Weights of a small transformer language model.
Training: a variant of SOAP for these matrices, 289M tokens, 4407 steps.
Each number is 128 + 32 x the weight over the matrix's rms, rounded and kept within 0 to 255. Layers, rows and columns count from 0. Numbers have three digits each.

# down: layer 5 MLP down (transposed), 768x192, rms 0.203, rows 545-576, columns 96-191
# up: layer 5 MLP up, 768x192, rms 0.194, rows 546-577, columns 96-191
down545:121131107095137185167164155180104144149113116106192110108136065127146130116126149135114080172105168104120076080174083132150126155116050081094109124136131175144152019097124078150106143167078133102122151116126136180101133110135078101166071112156075147113146185156138187120189108100146151157
up546:115192149141119119156128132118083082135148136128167116115116094172154123108149117171138087158132106100107125173127117095133095175110098077107085114148122161185128145079137127136148108152093108127137152119165123129141206141121125138087192115114147089095124158109065127131100141101178113173
down546:198103117148154187095093106121148123090106152146133078158178124097115114113178122145140132131149139184155161107082159105106131139152127129124153097124110108159133120167175166103130161100131111075080124117093078135102090074113130128171122102163127167139113109095080123087119147145096181126
up547:104108129132203139121134103170098085098134182150127170188083168111198148160165068141122149123096166094173140074107109124134118194130141136123117082074111129144083108164143139087096114081130210043128106063143087182145121093066173088171105091107165154218168134066080169127164111133092086079
down547:114083143084087155140129140144099093202132117111242133146133144096108162161109109157134164100115146100096157138124092169161130095196077091101116161152146169107135174172142129081126068142118188188114193170122120129141153088092092130137105205099136153116094131138139155097150150109152136102
up548:144166103091121121127146174119195152094162100129146098119170083132132079115179114104126149107130151113152167130113085109152166118101139132128116092146147132088162134120142108127122130110138157123157150100157129135137157122116134099143135109122165140121092177138126113137147125142174129097
down548:133126081104107129120153113141112155102101143124100132127108143143112183137200132072135086156176175170143071099118185146150107113129161180136078129109139081125125075081120144159159092124167155112115123116126194135173109140151091060165150095139104198091107080164117127134169107096150149111
up549:164200094103150086141131139123136087101083126148156046154120072167124118092134113138168149110157177120150099107143103099120175152121086188120148077090070140116109139125138089119173177167115111116097090159158163202118107137188134071123114133077128151111160143096051096094138160120148146107
down549:134116142149156121152141124108130123169142208143123075139085161068132147149163076110133090179174198093125124144128101116113186096168120146164150097147176107076175117091125177129167071119167094136112116132097170126089108136155152124092122170139145182138119144182120112089149112146070056140
up550:091182163131156186137129112112114083117102163140133138205144128103118157107122136137112081141151147126098130146126121101060090147129084139120176100123155148130126134149112128162116157134104087046086152094144117146073116119105061058128182149168132175133101158105181114097102103155160127150
down550:133110131099149129110073155108089096157130166131140070108124117185145114173123135160115163112118107075138165123179088155183151102147161169116129162141145135085106105161156090104113120160154111143181141118166135161154144168138153159143190145087107141125080153180101121165097122127175112107
up551:126083213150119135122149149160197150145110097093098137106092168061155102114141114084102119137132157107113185128132132144187094137102064077128128170141147190151096088152122147151163099135151152075164140068116189173095161138124157127116187131131181133092143095106161129061113084101114086155
down551:149088188098148139154153086109159172104148132147102171160101102133127160100135091158096083113111148142142114135152181085090151077171164160135155144117145109201128114121155170175098077135184120143086089119093123177139097148151082164133103099072123115138159137181192141146106128142133173152
up552:118141147105142127134130129161067139106099091049158155165151121119155119154140174192128135177096148177161120109116162108041143183127114139084159194098110166096122168190163095137097153135158100145094103231050107119134101119147128103164124203177056098093194110131165147067107151168049153069
down552:161159171175120144116114117093125038107171194113132172149133103151145102174111174135198153092126146067155176085080113081106065127119093135101116130102145129141149128184102092075084105100186124101119065103096100073090151099126152181096140131098139084151143125159144134103085103115098112116
up553:117091098227176064138154098117128097128157119195121106136116137148102065127173177116109135137073155154024106133109161073141086166125076142103111108179111109114145167141077066147127129190107128096065107083210076164102113131125085107142192110156131158099129117118187092081126133140119144130
down553:086122064108156136132153104114139067107088160175144183157147102126085142069111108140149075062165113180076150098054123051161143144154140106144146146162097120125105061108119095092145107180175052143069094076136136175136116122129134169050115167154129125204126149147068105139161138148111096150
up554:150163184181149119168113173146129100152089134167098115122183135100143145143141117216132139150108186121197164197148112149112153103139067111102157071133133126112097124104176133118154135083169118057074135135139141114104145114103131085129071172096175152157129141137143132102129097165162102080
down554:098057105143130183089171101143083098120105161151097147140172166140075155086136113143130176104152157118131166109108101154132129171100119127112177091136153108199147118157149078123123116139032154124122124108133107138175143144109160066092143142097183177134106154198113125083148118076189131148
up555:066148127163168118136019141207129117098151099133128159131094138105170126082156157097111089112124072080105090143131156136120141038158082107167152126099185145146060120138154157150145106132093153140141097164057159120124135112199069124169149142088095155138132158080151161097124088146046103105
down555:147146081138170133125160153160105140108137105117178143105130168103120094137073171086121154161116112185094062205083086134124110097161088129114150160132156168109142052130132178201121110126050184062166120059089187109090126131082122122139133115141143118067160138139093204134151119061171069153
up556:090153117075150099124086114065141153149063103122066113153118077100083098130141183104090106081146115128131137103115174100095128114099129143112076114098103186132119153189154105122134115139121176203138109160168147138111098129115163122179101174171126116176141178114125114131119172159134144111
down556:211107152145112146109104160154131180140102173121128148079095101106096082126191159088132077099107112146088168129148071098123080107138123177089200136131148108154125125111148106116101100164135071071095132150116077136136127086148119152099158172155115132159110105070081125109134113109131109173
up557:090112139130136131137124137146131145109121179133166162115081118178116072078098154161109172149147129102098136149135131079145094125143122093087176065154190095098039151063169155098053092128171084145076133150135101151163038135105145125147105158147163102166096121123118139088123105128160125156
down557:132132139091135132094075144115084139089152152154149148115099100162078121159118079110135064107116113109097086086132089150173116119088151099123147113070129107145125131059101114087132143153118187129137144183064122129122022117121176146125110137173080080123121188099117110070108091108188141133
up558:112089107117158086094146108199137164116147194139182140134120149093138125148123134099116165069118091185130166106083129129162147110141078153065073134127133108111169124165149136123083147129146109149094088146178099121106160129112128111143119069106095115111111153122106168148158088147145077093
down558:118135141161168129109171143074116176123149138123145151112133159141070082114125096093111156124146143151177125138130123122137133127128131070119120145124093154111145079083143153143141172126152182138156123083140140145079129126133144103137174127147112067135164105076111123089127120072157086134
up559:183163127152137116169179116142175106164108102107138218138118079117147112203121183154112095155059124159138158143106127160088066168133117124145134150090133078121154148164093156114125152063133119160073143170143048151147126125136135097132130079104076064110129127096199155122099122128110101138
down559:154160109102158141101088137134160142110128151107147131200151180123089130137108175137092129144139137139133084196144180162154063126130066125148088148108167118143114157136120185115079140119049143083167139083155106112155093149153107104136097204165128091174161137092157178165117117091108125213
up560:130180139077107109158130077091182106099144131186182108092158082096150106143153111122065087082119103046154134167111158145165145153159125116093139154144107124105131114125102147135085107122099122118121172136173137107088126142195170113171133127138110123129124109123098110105148148193108165084
down560:106175124171116175138116137163138086116099131149146108185192074146091118160141123118172118151098195158122078123142101144131101138159168106116064164106095155128131098129135159119118082163109147131084132097123157132135135158139132087132146117092128072129117118111126112086068132149158126103
up561:143151126144112184134117113177136148202127164142128097122120200119072176160149083127128085116187098120163116110137138094128116136134142083126112174178171134098156189120156175173135124159150108094114088120104184150159175094126126085099095076163104166100133141095134117112115166184130113098
down561:171143093145140112105145104185120105101088108109179154149181111103159160096098159176145126083092160056026111121154112145153102088118114133093141128059149135145162124045089121108088133130103135133150174099125122124103142149132145148115132132087133080159105107188135222140169143119176182160
up562:105111154154109135107130159108093151161114116165081086153164132228111137141113105119181124162097093105125106178152134144122097149136138128097090165116126073167155119185071151123156115123100152130108123134151096126139150203085110155114112105066162110122120144150103089088102156095177102109
down562:098157058140111139115183121114122127129177090105123125177156107101111093116136107133152143112142110132143093127110118126127119116107157145117136161136082166152130129158141121080098081118112111132100123042124116101159119151160168118124093094148098118134183162133149082136117146096147129128
up563:118113154025084128136163140089169128163142116177131146146056176051164085160104145174144161137109150129113137177111151132099152166158097111135118207188171144102128128175180138142097129122103117152152092111155134160153181120090103126165037123126109174107123183152114178130139137153107127176
down563:133155132120075168166085043099095150139113152144188125078086162177112085132150115153184169105093099189159132063111141126086105195114122119066164082121099052126146109107165100137173115154112165124088117109150083076134142098152085170170139093161133162142173207104130142079141181143077110160
up564:136137087136135132093193129133129117132164133156121177152143085123174135185074086162099079135189126133100103168140182065093031159085141076124140115103147136124171136151100105096151120179096150152148161122093068103086126124109159073173072151153136096197106155136100132255105147119113072088
down564:129147087143150084090115092128183115127154088163131208164171142106206096100125143192117126094154125134156111126065109101142060161110078111165135151066150066143137172129137132155155134128088125141154169117104139145145120205125123158190119114136090080168130136151178160167097186110147148140
up565:201152160084110150112141142127177154179185103061170094120125067121111092110083145123146115146146223158104143087108183166125118143134118131128156146124105181129154146101122129169144146090177157098156135144115139149094136151154132083136174145100068134057127108096143125075106147118126116142
down565:117133110093093083060112104192139109161109195097079115156116121116066134134082137146144101158109138110143077135130073102186161121094116128149185171134103117128162148108065121145154152144156064136135135160111144176072082124094125094141137095156106110095118129136152166185101128133190150103
up566:152115116122138126161146138121158090165135117145112098119138111125114126114108136097134173094104104174176161142153180088139119118182105137143146104107131128125198141102205119100169129093135104131102095096120165108158120113125133194183203123154093130155123141158117126111119110085147191103
down566:104141134133114129169197170087155141109134097112139202097119139167068172135158117146087151112106137140144157135094131071136135145149084128094139167169100174109172129184103109129141134102130133077088164149089133107147059111139120161084143107122133167095124090074080133141104127089191127096
up567:075163164163128157074169132106151159144099122087131132128155168151135161143085121159127161133075124117162154105124156105130027146091153107116112164138146110144099091089197199099069150109048159164100210095123091139109141118112109133118140146087138188196105118127076118219186097135078070162
down567:183185137084182150128150075126085109199167190125129187075141132133121108171163100113138109139110112132098117077108105084137144075140121152151110139109170116098084145114117118138135209154168136140119063116088155143200148094120126079109136145074181122158071131185209132196128145135159182043
up568:080178087080137133132090077135075107132146122094143201172097105107172095141124098133128125080119133085111171172104122106106142094116158135155127185133167123163150176135107113132137107133136172110091134132139153117107124161044147148136102099132160168154124139112096114150106164110134128089
down568:122072109172141152154114188116127169129066168097155136085117122135113117094173125111137132155125175172144148080157102105157164125140125111134149115091155119118176113136148129109097105128087119106165138134107152119144164107135106123096114088131134095114170179119115126097078109135110135127
up569:100140069112140148131149155108112172119081115081166160181141141141124156129085167134082150184088060148107111169154137088092140159134142134144142115118098104163131057129144136102197104132165142109135129100149127148134075122182148096151115068065183143107084157064165154119166097175107158110
down569:095113113126151108156111171136096123152099132130128154099165110103121128124135102128093173097080100148065157139125136128130089163167184137113133173192143126143171169126129108163144103112128117145113147110192114078127088098155092110150143198149139127134128140131151137110161110148139123119
up570:100101178102186178134121127116097143114152158082109070155166146193138060092157102077157142132130171168116104144149152153164138108107101140173190101139094108141183206128064156099077135143011120172133167109105082151168082136121076129061147113108101167119077109119085183159122115118138129122
down570:086103165109148144132121070170123113108133161172148116087109128131091137119132072141127174122103125167141084074186135163111176157105142118107188123154127123141114156079104146169127145142095137064099152127140117139173127136124186125108106166147150150119155095106132120152144126084160083123
up571:119143169160168169097096163180108075140099152155193134091195152118126162122093132107133035158140175110154118108208143114098108087131113134109136097097103112173133128104181155088119155145128079096131092181139078095075173084143079168140139159130152154164152149117136121110150090100109151129
down571:112143097171134123094115118138157126096095137096207106147162168160094099117086074142148153169144152113076188117136150094125168116161109124079093136096153093169084095079155179102107097105065117126108091135134123125088160233112082144098115115130132148117122094153168142138147071128150119144
up572:116145062119104133128163167152114158142149164125113157123096128094091096151068122120119151129144175107090106083118108157131102169152127144117115120071148085128096106059121129121129121143198100126094179182149162120115128101088131191108115168093162138130073178123105133132116120107145150123
down572:134116148091079150133170175155138112133190143174135144148069136114066134107126152097166156121058108140089078143132103165170111134123101150105082159105075122112126117096151075100126111115130095164080147128127192177125087130141131153114107126124168111149115158108115124114138150081108153171
up573:139149101123083122124166143106151077195136144128182115089145078159153098053091144141124087126183133089111125133097136109075163129102135140131106191098147135122092150162147153113148100137154147138109202125041147057144102115079086155138128117113089084164147136141148148139162126128128141079
down573:112079081146233082107151118110160129117140122169186187098127137121123087085118051141142136101166124083075139182110139091083116121161122148135141115206148126108133116081114152154128113092112051101112098136148118162152109159160110148137156081119093118148134207136146115128167105132151117108
up574:106091142084118137101175115084112086110107124080101157182108190130064121126140159177086132125108106139141103128125116093117108121095133114162111128154181104092119146096121124134141128168116081094165168155118049118109078086152092182182170136125178068070168122196110096092109110114168148221
down574:146140210134143166128128167143154141154107142127138114155139132146066141136146107153114133087087114095140100083081118062197133147081137170141101167103100157076120160148153126142109141108111165121144129117148101123137103114145119096086160077109144138162120115141179102182143129106174118127
up575:088110111104087124150111152115121172124129141146075114155126153124089123133177086088090153106113107106134148166156114193096152173130097123116120121139063168186114121148117153102102080148126151091167107154132141066145165209099073068099156116098132153157135158131128131114134168153101083101
down575:158116078113166164079104140116082128138173167112138142159048145102128155169100126115121119087167136103096166112137129180156171118129199106120130142075122035148067111153111099153094129133144160104114070115114133131174100096160091165174094145146110123130140166113132174113133132131155120084
up576:134156138147169095078128131091163121151097120112138141042169090139165112126148133153103126178120180106129131153153185088179152085170161134105108147143188141131091124096097130110175120181156144098106110147145137116179121209077096127161114149145197122123151111160142147156143065164138138176
down576:190113156123123105146102141117150106166112140100148121098089121132097187159123067157109101142132150178095122122075151111060095127164196115091122110201060105062142116117125127123160126096166104127179148145139132133119154110131077117135186086070164118096083091106159111179122140096091158104
up577:150129135112121151130152178124101148074153095115119119154122132111148129095152167102101094144095169151151117109135107171147110087113100120103183104124112194110146077109174130126149123134148129153099127130140072095148098122127129083111079150123059122136134159109120113154043104099102118181